python train.py --head_dim=128 --d_mlp=704 --tie_embeddings=false --schedule="wsd" --dataset="wikipedia_en"
Each number is 500 + 40 x the weight over its row's rms, rounded and kept within 0 to 999. Layers, rows and columns count from 0. Numbers have three digits each. The size before them is the row's rms in percent of the matrix's.

# layer 2 MLP up, 704x256, rms 0.149, rows 169-205, columns 128-255
100:559456504472518480540446596548509489543450471495502448509440461519477479481504485534540492506519526519519504499477505459551486536533533429545471507501471532460540474473471504485466583461560551420540565480513481479559470554518452483478503468466499525525421459555440465576480527478487567521486536538512508481490439511531563501531459468490476472528518548542440521449533464535563575532449
100:501457494501513542533490610524468516493492483516481522479499495487436534553579494510532549441482499496546470480468474476538490495555486512548497568636468555484491538504464606498451513516503523473481480422598532517492462514551557489504482461444473592587437498531512538512568478476537479405568488496520521453455505546527437503498526490452507479506568489527563520440513514488498533544491
098:549500532564558532493483508511496436497505434436486460496477475570508544585495587379425506506526559487523537535477497483526510506527475502498551518520488446539548488483597506436499491510522510501471503555499433445588461547464546478551532530524547539503525454532512553485524554471476517349461427516474469521488486507533469562449537565497453466508468536524498451527484520518497507471457
111:498408516532445487462552440501532464479559411476474496531441519476492487554521514468539457543531515471482509438489557503446515471512484521502463455533487543520504502519539524487490487516505560470501478556449502552509533500549491514499444467462527423520575529509554512483543452560475453541544476568489522481492505535506459509523573484464418587523462507520561407452485466476512539520466
107:487501522549505420503518457487530561481531489538558524517504501438539480453515532478477584510509481505512516492531519442466483528496432466475480471572436526515461531551519466521438479496481488504433501458458498484534484589521452593561458378433434455512463495513544519527455512447560483536477492576576560573467508487539530506541508522474551427499456469541557551474489480530560531533494
107:467511460526463506431590532536470466486542466551523564554544501571486524458503454495506485527506521529486454531527455514519475508566516515471474468452501481517494460508498508452500493487498475550510472440592487476495454498497450528452541476501470490516458472558576442528396503481479457428506593533538533421557537476549492498534451495514483511555495487499511497489524519457429464433478
103:532458590583483464555572496527487479489511439465494493500511496495477495564457424491491426512534519528470504497495465481514517515474564493511486544545489454506504487472543487573424518554528494517518506487517487531502487475453469456490507412434533600515426524525591493473517520409495506503565557434570457495541437493463535556494522480458490506466477514511599450495476477513493525480497
101:474541423489487443504471551461532505512475544486509519504572444508453511478457463481469472540481580488542534383523515521453498506527594448554468459521453487482489499476470509554498434510466487540509531569491543539549459563516497518449568572621501523504475560494485589404556496524535541529466457482464483534431535539471488478457523517439577518506454552550451553455494535510514530557520
109:485453456414509499553524526496513500472509514526513473473504448538479513545507442533546444557414518439497527502502487461467438526473505456408437498450477520486467569479531491491587559551469468518471546486458486524513456517439460502483556474434470540426513405488439574480495456437492481479428523566477513493473541439520522491470483541422544484527465526541520511471469460512576508477427
100:511574477488478564523532537457562517505564494514509558475538538508541419527564432518467474487550550523533535493517482541491515527496406573568474419493522469452450458493541566466488508479477504495527418482437452529500452496499534455520430498519521433514418540603460487466483482478483453487494462458519426452426502581519524596567480509416515486543484496463501500514459500530470507445485
103:594543440545581519552511460447495481514456499499431483474493516494509493518523534499512489453487511549487498500510555528457467487480523522533516515534472420614487488524515501486497540460535505434581557544543568524530467489508488428528524485455435511562447414428436505554568410438496481489438477461522545474487514543518555522470482568539475455472497529481550577447497545547496475494534
098:473469559447484509473502465544515465559472436579470465472490590523533435462561510531482508525517602488472496454507504446500514548447482481464485544511515513563563515581602523512588454515462519505447478466487435532542471502474496483564469451529456520486498487579497431570475514491489477477445534450505483502524482493542497535447513510556563523463535466459510480449621425555536420556496
098:538468509494514522568493473501553493449489513549529527541470482498474564441655521516438514507511556446545529483479485444524495419534438483534503494481495449507448507474542553511467465505482519519545495517480547473411498463510498508519540496556568517522481474537485420459457460452530428425504526579490511497556531421538482496453533455528514514508523533470530499485555510535490546505481
097:549451487505455494494499562472454492439528496493473493516466494516485564447497513449445510494475486478460487473517441471514526446446529539453484525480514527524490497494475525503440504499468525497521462463499453464511572530487549544488474498502426486445524534495495570546548462500484512578462497538451493485479499481552534582475567483502469491485495542468529386555472509499508518473433
099:485529498525463519545456492467500510497439547545443531498568524415507455561482507508531513463533497473435530485496523606540443500503525510585577585471478486482462515483484494463529470497508505446519522484507486497570503451522507479476436547571500531546426473429462528521489525469479474543530498483568483504506562530518508484427564512503481455557541454431517501525470461511432561496536
099:490547440582488494541606462477522486485550487442452539509457525498545491476502507545470470504484480475602522496428479492520542542504471517494505459550539481541517487501461544585563507426494534455487460484479471466534527516496518475518515496544514556474509528520492468525533521420503434514503447478511442446467498522496518484456513554467525524554427463464510484521476440416564542484488
108:461458487474490417503567502412539495449474525561449458552524450547460484450507511532484528511472477556487523448526497526503478507564589452533492530541521515508398501479490420530507431521547521596453453506468507507453513497602507457392563553523527514523497523531556533517485539427530528553447579519569493523486510540522528535478535459485424545527474560487528563515438499527506461478490
101:536527509500508522562491546456522508519501491515497559535477490434519477524493459480408502507482451518563430480523592462535524505492522467512494472481523530515512513487467551493550505573506507406446531556474534523432481521505552447535527523507472536487546461436470517483434450507504520516482500513548488515539520485558507468457515538480490476476452531453533537467455530513502531441563
103:345518495442488477446447561587561472517470482569477393478517509473524517495489582470509487501487495528541589533515483466545517484455535534596543502447469523470469511487464492531520477519518525482516497496471498466484455449463497487515477489514468534574553497524507466510510578527487520444486467505505533543443489418499497462574493534507561525556619538442479483538468400540425460504497
101:475512527532547479493521532447568490513541582551524525534534485466471475453480423535495578508541468497456524520476446476544444465497467551472510494511559509485445428481513519443542479530463479514477524512513504539463524432543479459547469536495587471509462470494458541576539561538506510523545475452463508507550490437506530460489547490595447468498603472493470491501513518484524439564594
099:477425556529494538391487530540482463470497550576535490446524530523525527534427493476555449499474507472507570481500462509512463477494444553516547541532504530460524457493500507530481537525559495389470495490529470517504465548527477422534569531517444460514475482534516552464416442525559438505489472494488434479515508454423538536494411444545508479553447562497481524454494595533509496467506
109:461538433465484460506501494535502517468482506495534489532453638472507506443479512479507528435509547484502466534513506456551511467501415517391515481545471494406464482459499470508513529525483502562472531542520498473586501507528474563523530487520512528503528446493454502493513526561486489446488420531459435544513574515501522544491530464547463515460432512535543502473576447499431521531515
099:446519521589565600541459557499498514465524514510513539554506550388521478546563475446564481492470446501456520459498530486439484435498425476470518532501515488560539541462552535576530521503469479504417503500521459518480529492451555516469544587570466474475529587515473496585499518434446493478496449502543510527504559501464553528495515486485459535506475501521554480498453509516508473539442
098:446524505496451600475494504491451475544478434523541526501521540477471565583437501484490519478495457498530557499570516537468514440486443417523463562504487494450541481525503531563471578489554509486437544455508468524530518567542467538587489447490562523523486493426443571469514500474483515563560492490496474478544426594479474492518474486440483488523485466474509435492489498506493489493464
098:536518516514501466518426487479515545524422433507502459574444484505490492443539506535477491491481417400493509508512471456523481481468540437467455542502515550517460487517516485527531541409576490452518467503460550460541492527511551509466507521527502518452581472458530494493521474510458509588480532486499521446467545449575480475471530506444511418552496531447458527519478469525474558515476
096:382525523502461506470526523544460455484511468499528444500555550518486523552539545453517417427504625495531556473506465446587471502497532506504477485488510465458532478479460472546512499537503464470470560475498518495496494478536460505481483543526474490472489500479578531354513516493526519584407487465552441475478563460522509515509487440501422455501464518545508498514461466498397545486500
094:439459443481464481527489548447545488500474412478421486462457535430514504469490567456555478430510506483488476497490506436501522478566528509561530511536600564475481505501461514545494453501499526535501463418569541482493569467477501473554503491514500517542553425526530475511531450487471526534505452501450502457500486440505510486501473480528559500477486512490597521431484504545564507426429
095:473483532462484467498536550445485432469540545460511466503514505450413505587438490507513407437461532465501491473502503538455465460520509468456498578480478492537421551451516506579516484516514471579569519639482542549474530488467557426482474510491471525495505572521508530541459501416550512498469519427511490484578470557534495476561501495527515471449539503475509499569511556508433528457499
109:446560522436577521480460487526465438426496508432501533514571506445552467500480506507528505532580427526455545509550528513443546448507475476471483543503487521515483441535541490499437451493475554468546440460509426514471526510483412516479509518550428445505490560463540493535512539541539485574486527637501446492477470459503477442508460601491478496477458445517512465558551551559531458550419
104:495566563494462460509507491405494509533495401517478493430450548475539512431488522470506437529483480575459481481516524478537547496553514505485472503580474537504544495533583494533422417463498525516503476421520498563545512509538520529556552447458531493489515443496558545477537579500545503517500492509490467460496503474488502463567547502563572531400469502436522543442522502508488440469572
111:526559426420508423528508466582514470507457457451518419515518494461439510527489437480487507506485520429519554439486512488558502514497516435437514512541508493522488494462506529621530514430498445379564541449432505469555488527467532523509505489534508531457538562458492546525455508517528554480445510565519510486485507555543542384533503492578513493503474528526473556504470415517533529503531
097:487447516531519568466505541500543465461462468587503576516500497493515534514438525511543514525500479470517540430512472574492453479486489445453557494496496482552449488517495474453491422480471579482459498475501468526497439420543531452425496521469498512550497534524517516547468498565507522551482507519530473465454543490473521521465507603535464515520475446502523501560456538515491453520448
102:455521522515444515455468447438411508456470509498509529452510529483538454513583427474497499554590589506468481484447515461479518515584459550569544504481463434513462484518503433530594614510468427536470506453536484493478505458519538515527503516520520522462495542516460495567574509539499532496517547499455477463499550503463442482493494481559480562550549554536485527474499477494469429462531
094:515510435422510436459494437512499511548455455525520549520524463507554477481501499521471527468557516515584550460472442525550496496470498461448521480447466458503482445526548496474495504468483577543471509550525546486513487517564517518502565481482451443530472495539466466560570482435489460492517536472447393523465486490559517498489452481527489463530535425496491480488534473564509474507509
094:490529538512575487493501500514520525488494448438592512503394492418547471499565465571433562495505439500545471476464454399538529543512536485539593532455469491546516460478418448527493431544484450528531505487499520464499481474500497516514505461499520507474472482510485537534448509507523586528529520496554524429535558469498546523460577538472478520431500470486515445530535450462478523450493
096:602505557475451485498529480487583482515461481489585485511472494492518491445499400529522462545536496511496475469496469497458517474578458435507470544445590480497570499621517481513465491564538484457474501464510444482527480512576519395476499450489513441512524533552439488519456480579512492558484595485510571503461538489507550510483446512554500503528454517433472475487490520499455471492496
099:394477546510499471470511527477531469510575453499496521471457473520535462401568573590437484495512543502559658514543603534485572509503477537439512451528491484494441517562509496533534459570555514468575444514464491501456476516519538413543557484438451449470499541461461503517538451495461494444498517500489447429471557509472536546465530477465532487441394518509498430462505491526439492433528
# layer 2 MLP down (transposed), 704x256, rms 0.125, rows 169-204, columns 128-255
100:481475462533521552421512523499520540401518476502479524534536567474501461545500471419532498484525422497507531528531511527516471474434491605490600525468556514494496487501474487465558444529502522539452482555543520524536500447415488468531566475528498410509493500437469474500449491538489501514514404445565528543533633506451437489469563579484508484561511487484540515514470513473514401486519
108:518451473436434445513476452525507463482512554521563416508513536546493531452544527468500532578439444464382464541563518516428482501496458416527540483448498445476481474428484431459454505529587510547533535528545558438485495510467553434435570537520485535454495550538508490530509489510430510477500552461472481498510505523455547451424465505472474455527498512520465417474516470529545487440488
101:495578507451456477461579495470531575497456472543535496495504485528449429479525485517490496484437472508503527505616511475512476495511519532482481500500466511478492543507503511468534485474505509566489504486523511483427476441462491437509457457491519511506410545530494448482421479438525501516521474478494537430491473482500448489521489500499471479553448569543528543518458503502481552527551
112:498442454524464510525445470554519514558567497457520504487432516491474425457487527572493487477496580421442522468489500505467511509572491564501494491503409422478466490476475457517473421477463549521565418508442520545564452542467479459480512475511568470432513549539498551464547500528519405556463481562531461425556489559474442553561478493441472516521560514497476426504559538467516491487469
107:561430565559583427492521490511495594554490530529427492532557566487440528482549494467481453439481492499554481560495526421497521519490464506502471473466482454465503573505528473527506515465490475518522515568515547462535477552507477530509480517489443487524528476601399517535516447386510533540494455511529503558497480423505521513515546567444468442474484495424524435475530530439546585530511
105:552477548542519463504549512505527477501486518548543484540546494542538470525539483509490484532470507520489472494464517511508547522527557489534559490390392503504432478476540497544529444506498516544506524490479464474529519467569537468582500474510428449446485490556535439530427480582463464501518531512485499523500500490489500574463489457431538502548506455483540512500572504521503488446468
095:456458486470475550529489533568541540515524550592521548459478453501510482508463511556473556487548504508551537549492537527517475601506440481462457553554532546537490474487461561477507523470541548386454577455500617508489496470545457545560437531452501458496517472524477500481535548549439471568554535468524518501457474513428546534535513479497470473471519528504489460518505454539481570484457
105:502445544486506561477489445456466529541407506534566457520467484513473514478495420495577528545511547551503480539525503572520528496454502556505498545478534461426471519509519458515506516505535493496480562554511527423570478486458540561490576474549487507544588516514509498372512434491465519495487452509535491537494552527523503495582481458434417487512515488505444477518456490539493506451486
111:485508487502499525471503464523526450456485487489441526474441459463521490515431556474496481495475529581545542505546552548565522569531529506472500499509503511459566468538521480500684504512564476516497595488459514450521500469508571508496451582506511460524447478528428491480472464492487518513445524522534504416422594558525476446529492570459546519469480477534491518463538540478482522402512
101:538479469467567514406531495437433500512468454461447555500501525520459524551536427475414509463482553522482586470452458474517499499544476420475492485483523452522430610537517587459479459503531491439511470492487540535542469500514543501473506544491543482492514522542464497482513494476491478414502535413456512602561449507459502465536504494584385568515459490530485493503443480523536517514499
104:488547508460533557509554433446505554501493548528505539516517492472536535499565563480507450448565491456475485529536510540498397447507492479516528520519484532507398500546437494489611484512463469609463476524511496456475553495504579461485519548511555502479533475458475496509496472467468525489476538540542457509499407535533466518467536508455477512543479523491518473501431499505459454534457
099:493502536530521515556506484533508507554409474579479463560562523432536454454495420464534495516503550474418525463539540514519566542568530591462515458458472560495588481528467552467506493525521472544454483444525518509561419502504499451542583535539492546459519508540441385570522418511551472557471506506471459487474542550532506452518454420534547520392498462500480452506471477488517509495507
105:496547523490515530572490534499523522462533529476510541583511489432523589455533484505502524479508537433505536488462507446483378505495552433529518475513539518539497452476438508471457526533601534553542484581470511488457434423484488492541467485548442521625493479600459541535510491533544496465549510515508505470537485488494483518499565524526535546456480440430490454486512491488507570477493
106:502563496514545531484417531514582473512508465455539582495483456531561459551490415468499454508499508485490494424560474539462534415514531513506478543519533538455528449490398483548516407592445513485561521536414547528446494549446541501471480401468498537428524486531431470549494490532460489556510491500474518486510472519493528600475505493484532506478496508470475545526496576516497500499510
095:543429489524543506505389453493529505541472513509533429524522467537479485471490527452535464484513484509438501522526472471533509419538548498450561574523458531458510526518479416511555444463477484518506559516434513457537493534571537496496448525499520515531460452540412508518473548443499431512463499518509478463527488538445588494452510510490499494566556482554542489483467523534500493450491
105:495537536406512512536521599493515463539528558482580510502456423505459522481555534446534518499469565486539508509510504509452524486525589488549443497472492513535561537519540539508402455502481492511540483466518489553492467442532482422495522527486484530543512456442584492496518511456482464492508457461484471567523506493487505497543476447492504470429500507529535523539509495499463589451439
105:463488483509472471472479534404523470546513589486545527524486440526464501497517489511501518559547491446485437559509504517517486504467476601484479455526487490548554521516495483476434512536524442547493491507518464511507562505544507501570413444492452489614562584566553486462469541509486513414553487498539500469554501437469516586494516448514466469455517507523511471564546519494549509493453
100:513599474441528518442498571544508512400486567500477466470473527460530488470498586542459520483494589467501485516507495472501447515583529407461435525476480540501493538470501482555588499526494542451497451521494545487555501536580517440472541463460520489483416470593458493491513443542493453504443514457427471478500482523466527489472622494547521485539512489488522558500489445497502521412528
099:506489542464497462478514521533526574502455527593382533488460514469508512471501493459483500517467538506519503497477458518566551464479494517492449520537502466468542528475473453565509510462527522442468477447465475579506501506512594505484524563551533427454557523489566507515493501508525505546440464423474468467490540557528578550427521563484568556457523524432504455500556470480485558574482
101:447536515509480547502492557450477552497596585518461470488459473463536482548501518504476504438534511456502470505474559439491453526474575543488500522535480513486507529493471475445513509526502400502490545499501416478519479527483477561418469530456468546524493509498464419530439524531481486543554499533501506427507499533495469492552564527452452506430439474547475559479509558512535507519432
099:521540468508490543483530381477502516605565541535555450562518523441526523446484511419566563431431504476509590558434521492472458517507489516542413531522456512515471442489476572488436475540495557544493549546537454540494525546548522506518499534534473478539547498484494471540474476503542439526520506568430457497496503520454554534516409487523460486540513538504506534429466537508435504506485
093:476510545493492506488484501561500456520606464482595482458459496396602552427552539565406497504515506564528485465471515492474546465496538539566523557515519488479499444435506521568495556475564475514502526501529504509460527553509509541484477459418537534497436447515511487469536475514492470502513503483541509547490498532500500588519488488459437487503480466440473477482477559428499433528483
103:527431470539499510457479506490462433563482416463496469478569587538462451515462543518543496476465531475426460491528470578428471498486453489532564485521532441490482528497555492519434564514535552471490425499499454451524495526506505457529583479528458512537453445468429470543526511467543483525485515472474474501514508578471563486548497512484596498430467486594528544574502496514569496544506
105:547519447492451489506450478530545550440494538466473455445494448475455464433493502473463488485450519404427469489581434484506444542512577517495533487540441455470465480504448477458483423519474538495550471433531499530471526447481533472477499490451466537514488514539566465565555483500560508459396501555530546434484483438478490491515561505516524551518409458535471564492475496492479542500538
103:533505408527476543456487530445446513480465436552567515471522482505500514519466499407459495514480502601518490515463478553460488539558474474516440530477410499468467523609487523432538479599566522455550550502494433476460473556443499536519493484504529392544455537510459492435497534477485540452517525506494436587513498505538514457434522524507517585477451553529503499495579424542493439551500
100:450621547504446470483486448497566435438495469492495535544519481504443452484452506523486493474448446463421499489394483417474491455549516509496485539517479467489458518478618461524484541486443517487530487503496459537512436495525573429475493505526533476503452499479459496563453530564466487566521539580519545486562512494510518450463447409524525521509469460496458525534487500520567465503476
098:511516494478531448434514520561535537556553445536518525524420475448501452575432554430469422541513450470460583460398488436474456521556423465485481512559525492495496594424468466581488497490531486463506555538591465515508538500485479463493523462526453489508511453550403513545497480473524491490511440538542506505516451506493476451431430470423534556502474536519559509550443492492478492520445
103:486454512475556458515529519460448441522630540493535508511416515513506559531526511501517440534453514548504486489529471523482440463563468516413464600515490492510444635468488464500462513525496496524528520582572454519441478504520490431507435462552500450562462525500508546533466499511493533461468432469530486498521545522499504507541470532492529371469490495509527500581510465497485467537482
101:542554537543542543466531524492477565406472444468568460507592500475498515546409499535512498550515467511414494517492503538444479530501475504463506482465532588419487450509488492478583535530548578474557617564482496517490566464508479488485529512530525553492517556471529493513473455556467480509510473519553445563495461563536526451458495516481507457465445520436475475519513551532505497509440
103:469552510509551470503559510457488516505430425480566559551558525475569519455509508509539523501548441517480420468497535497461539471588491573568471451491474515469467465491504493534540529459586508528529517476466530521478431516452531454544471434472525408534518500533473585494489521496526503490535533493503459473500472558507595471482496458486541506467532500517516510550517431513476517563514
096:483515529462515485497417537458496478500538527494476527492551511517452484569511548486457438461443512406471500410453533421461567514463521465502454394492540459477503475481532486467450476569504486498492518532492497478576476468459531489492519502496505558491435546479503465420467527538513587467445538451510483504457451510510522570476538454515511457490550515487475462474483542525426439497485
095:586507418535554503508491603452472473540511477552537499532529531550490526473496498481510483559527561505510469456499477487471487570469552564465473529482435528459536543572435561489580494577547466587530468490525476559490441497481516449454529473560470459472454518542502521456472540552423517505498491521548467475537570512554504431519536456471488534504497510504543455517510481541452509536501
108:485498525512488487456459494479446456517450495457506547426460440492535463505564429457529460505488423451528508478514468495442517506563472494511506575468487451435439458513521527476571517460490447478412478511458518497514472486513438503496527569479501435485530503516487381556598501522535505504538575491397534445514557521496499477525535553504500473428522550454474523482435483525536465485520
105:543499461483590485473471438500534550511478413521422524499544514512500445491532499501516484481559452513583488483536515498469477555486467592463538449493527474522491446476534482504435545502497595504465472566548461487475527458518541518441488468460459502496477511476560405558509478459468406455529487492452495535484469503507485416526512453470481484518585466572550466459521528469465460470440
084:454503486538476530459488498471490514550522422482508485489547478473475490467512493536488487447511457521494468564554488396508475467529594528472563521425517417523541450520536534445377498512451470534477530535531488463537511467533445489434474480478559495504500573557557538525479519583538511463534526522499519459510520513523485510419504471450424492550506475509511514487462507483486577521539
087:421504519438522401486467547476438464527500602485475515512484479504483554475535477549474475471507481481506486563528566437450459432485569536439546496523460432486518454510475508551511481554524512493449523474489517478524474492523546536515478543477531467504472544479449496492560541483478528538509528452525503471492526464483434481539519447566532516467486576553465416500546512497507519409517
# layer 2 MLP gate, 704x256, rms 0.149, rows 170-205, columns 128-255
100:475481543543503537471492479505474517509521484467481513580529524530456485537455465558547528466560485459476487500452388464527464508460492502491524514566509459456531446427513538546565402577507503494495540517541479502559500517514490504394489547511512460456440426576494527502474499431510518473463498464462457575468511509552571525474463489458468586488541569470470512545541501507509444477502
101:464500470532520480496420457509409489480479546525600577533520509483510506460479464553506542496501419540457529466490526514489438524512550459477498543535533526524591416469518452528455451446481406544452433437488508506519495495517482509441468436507537514485517525507427520479482548553521436612510504460504492523511495524597546524492513453568506471536558507561520483535478512526476492451537
111:481507628481487572545497489485478374458499510486598519533507565495513480445518532568452468556497455506558546523530471479503457470511527490490496476445446547454512475504464471480548553483516524537494484475471530440439516563554406524545489497491485481485466515539401486502504480469508475510513510468488472496556510476498483454505488496484492494486506504507515458475523490557596477406455
098:564460529518489560431565455479496483514535427489571538489581556495480473469500461511488492525474476517517463550496516499455506474553473520553498552486468498426547529448498468535547486496504470505504469506480471431500506543509460503489488417448523491534549382526512433524495467453564500501472487525522538549546456506565504521464500538513482505465450571488496516508481532437509537473494
108:481556494495456501481515423469521477461607478529491520482455548515453453493415470479516477551485482467465437520590449528463494541549461559476396469534578526561464478458504433467465522555495501521486395453528476516501451533529448490403536443507494514574500457528531552433440503577516529506485510584598522438465570543573473546512495488476476501533504508515474570514462525435470505463538
097:519523475482509514398489488474502552544434516487513590477526519495545482485508518528535597484526429556512570566540500481495539566548436538511454550496504562497431554532453483476531512472505510429427537448556537514472521492575494556443514544520457511551525466527489489523464566558528432535477493536508513517454500575527493472531453529503445454514560551524416514473449529551463525464470
108:445517560551511619483399557529516508507426528526528557491513490481435483521405495503517500507487538493543521419515557477508518523522541478531523474521511502480498528566443596564460541459421490501528579513499543556459444482457441556437548526499469543521528519479493458413519496462473539444543473499512440526490521488586459471513527480455519526534533498514479496522551488463470498514520
103:494471535494508545442484503532467529499442476519502449492468504486464550507527545475460552492514516506486552528476521575519546562468513488546590462561411483532487449414519521437567467514567484478529514500471434495492563485586643471478413493524534473448508456521478488512559474508534542487475526521497498477482504496529455471525481513497502533505499514494454448498469532542456537570550
099:466485508498561483526461460459492487495482484510537447548515525532494504473485483529523486435463452498446501488467485511468538505438541430518524609491527430550500441479534451492529456503433514516579513486543511496498528486565476564454509535508525549539491557512548519462427540510636550525490509554508487457502555542533553523526518601537542480521481495505470450511540492463447461476518
101:459524604481568499456485523460523513541566533490499589533512489457519458499513550488504511459560475489485501551452477512537388446475535509524522543564555516458437452497514459551601504538509529537437496479474485454489510529505490450468461503483624531488544524453494478516461536509450475477522573523564449523491442475458406539507519429489511587546469460458460434468461471464496444502445
098:449563556492518528496433462504548482574479506525468559524500656406494526485540566529504501513502517549523536529573435500470497468516492514500540559439478517502433498557490519524532475476482579466499435496460458475445469581481526497501461488547539521495467479569483478466428446496457525536477484471488520466496558559592482498528475472399528506501491459491526518424504530441536484528554
104:486448502457531526530471502501508555376546441488549523506511501484521518447484544544497557447528499575469502542419444481511472485459525466533514528512409468492459472423486475461481441511461522556534524470519491485449434500529468541480510525526461507508457534481468482537517526516486447555490499599454470530458447451478541461484469467526505471471470515496529508517511655556502464441553
096:553521487430583474566483495501499534466549489470512573455482492447480524509483461506517568504536490473485504483496538541462498475486472503490511428577435509506502500489450503473480486461522488614525496536479490415502533517480541566471561495497514487575536429548426530499469454517488515498526487572459533456557518426516531409499459574531473537523367453574587530489429492513491393422491
102:466521484478578582519494529548497491576474439427518563454443525459531541499517530447503474559560491474499482525546494498477486438481520518515520478511539466588458488501509571544461541474507499575508436487543465503510511511437449496456571458455470476519494429488505409469471530546475512481549517466528501564534494530450537530536471516536491508463454512490515506484486497460555515481545
100:481528509499522527552511541528524477548552510537448467528482397503506525456474490584459529528469501443530492432555548488518403393522457524534527510479513477461502449555501466498505443445447490539542569490524543518423498468572535540535464466449551482452521476406506529494559494476478560448469547507551484475482506539559471486455533476506502497501461517498509460490566462514477492454484
102:461503471511548550471583456490493458456487414511416518503554531501491505507471462510529534528479556472450483475515473528499437498543528505508487533564479504507457459475494526486483457523558529529489487552548478496419512485550494485405623517527483482489473538509517528545521479470499517536363505550484548540431537542491506524518452519502483533498499502445469527450403479501509529470578
099:531519522541501564551430500478496542503529477489478545497498553513525461603525496518429558470600531457485509491478543456527474514543550482442461530494477490502517564501480450476546505523506487383509524565520499545512455523496416539531509449472427535469458432522455499470485477523463515542463553475451430509505533474444536455452640497497515441466432503505463498599460484477532566570462
103:517408524507454422478490515469501529519541489511476544504522494537438531468533473515492513545537463450505419513437453504509510493543508411435422460545565450519503546478554414538487466521536558490394466513499471561481440494497527445522497565543526479467527534458572545539470450483529521477457461491563523475543515499499513520465474486521498536449506443509474429508486594508502520477485
101:419525518499519505466507485539457549428517500521451551449512527498455454560482527498503447517530543450489516445522528468477521548545510531495424518478538522492556493532495437474442561524553510503527539479433533486432466534481530533513514435521447594529468520530468480429452465518506504590536485570541541499440493514541484514487466492408514444511473526538524521550500466459506617388426
100:539503498523537494530487521536509526509499503465523495557474520452512511507533476454594578428528584473483520537419521523499486450467473496463466499495478466446585489533529490568515467499481444482383539488505503482527492496505570467466500546419513520554566501490526504556512450459514510520475544530501533548595454498533569531487465553564494524462505507478465488487518520501530458536489
100:464472539475512508503471515470545465495538446532519513477474471452511494514534486497420495579542514477508560457493456534459549482523593475602544559453483464554539481504460500510484503451525482415523554492545497493374437508517552512497494458472446530557443491507506515482494525497461522528537599483543519468457446505505513520562410533458518409489521478452465460498417527444411468464509
098:511474456447480419463506459569438488472503482481505510494521521529463551597414488454520448521464607490483458532480480404497468529487519467501542438522486518566538523468497552510554441477484500532450515507527455447473593566445487532547514504523457474490577519562473469473511532517496523486456459510529512517518559488514550444481488478487438469516533516433479499459431495508566418454522
093:485457468506583496469543524474471472499548445476518529569499421496569532512440476570525433470494519504538527489455499528485521507491480491481457504482536543520505515520567514587549515454551460566565570474497512507489483499595496489466523535571489429473543490542500523464435531574485486589460509514474528513512514538527537546481484464477494477468499580473506395575442483493544433490468
095:485532597458529455511479458520498545457525473460442508498476458455491524475516539617514554496512497530456516471536555500530561457521480550495494460479511527483535499512403464546482459492502487564487532578534583509425509509498536575519503562509447535473526479502566495555441484498528497586484500566484548470536521544437513486539441456512512522535504473488557518478445567454500487430481
102:496504539459616572479504532475426484561540504493468526490503536518594545539502472553533508445526522501485590478614421505542476483526534540479530504520547526542496467531509484484500469516532448486551556464553497550442513554543456483511572466474501422507461462438537517522512489513546458490480512517457561460514577482504600466525464527560487476485455523470511536557538527575495510482470
104:524519484528493561553455548457524521520499564462542527460536460469534492524468485597560469561446539442494541478564592539522515511514471506453567531502525517544489499529525424521492482518460478483488548473543402596492521537490461530496507503450504529443541517469492450519531501484516507457526526492537534531577450546474514525501479435519491475511574458463404439501468492428531479565507
103:522470427501547485496549473481498519542550478545496543500509570540480511569544446470582544475527492562524465500523536506501504491571495541505495559565542438493557564520470468440485567493480490466488495472518431508441539452571533442559428545511457512508477485454497488561493537589484446498541425570483485490453564532446455486431498501491503418584522477452525587595509498539503482519552
099:499513516526525561483491572440463518459554471442492518523481496542459522441461523459497486513568511435503539479520492536465535512486509570445491550503446549441481511471482492538532482515579542464518497597544560508472535500418461527535547558561541541477417507485482468496468505460450491489451469461425575499488505515526503493528532553499475462542507451534584581581559492431439521491454
112:522505443459468510536488491502435522514492491494532546517473498510418489593467496497550493535516549462505519532563428512504499476425510529356517540487501461460446464433488543586523419541438537488568419476511520503551569475585456486535521535501500564501437495464548418511537445457485471467491431483484515482489545489504452505528554539502531522566557439452477538520461507497486500489536
112:519506529511567484482466478568482494522445427517591519542539522499461474470566497496530583503575530472494515506473534506540530536544491538473487583560451461507547559505515541495460497503487466450544454487512569491522501491488481566512501511511507524496531538549475578497509450512458504489477473501529421496469507562509557426538484531556506449539533532582473542494482405476538511405461
098:441432527459511498553450514541492508471484498535500528467488495434460514549515501573449513466546476487487563520492496546571502474506475520528485439558584464520414482457406433501501473400441549442481512572483479494543522466467550477528460534487512520555512517467487510524560480465507516570506493500505548499474480467431523583491465561505516514560522473506517510487441509504611449462487
103:488500497543555472458529542463497502464537499476565516479456479472506507528500432442551426522524520494501440516522488452449540515537487515455505490496485487478560604482530499545510500503517465488562476522494487494536556489413493478475454506492490456455435492462445517455503502468531519493575479518472502590548493571518517424468484501444452568545482494470463524522423530441512475528500
102:469479519541508549530510541476457487554526494488513581493522521455489434536554460477471521494518456507548500571533535475529569484472440483536496456525486449489493527514534568517488508503467474476536408484494454477466501530445577469468528557483473415517478506500560433539510511456545484446554421484473523521572480543459445446501496507406492501464533533479476517547561517442485466505530
096:492515514552565443473436523552548499493546480444570547475467493414559491468538456499477537477490470513539449572457424462549553594533496508574613515402464512509525458500442469556475511484502454477506480458488498515537470470436497483490480499550527476520473457467477486554468509490508512429495533447556498416541537516439528525466536582453467481452488493530548427507461449490464507464455
098:498518397480539513499543507540404477465522528496470536482574517463472569560503513444500519482448500460478490523466499436473439458495474569488491495532406504512511482401518486509504543480498486489469512459531516536472539482475505573469465533521465551470453526488506449447579470462431473467587490504464497531520393485469458494487491489512521499445552503541555455472554481509543550518511
099:565531448542560493502514494534557516448502492524495467462528541491523486537531452550498525511481500497539498424504487424513543516417434493510460527460473502567521471466537562464449468541469518475554535441525532563451541518543575547449505551559469531463503451548467511450497483488488487408561526436454487475538489547558467399424564466474534497531508560478515549444521554512485460511553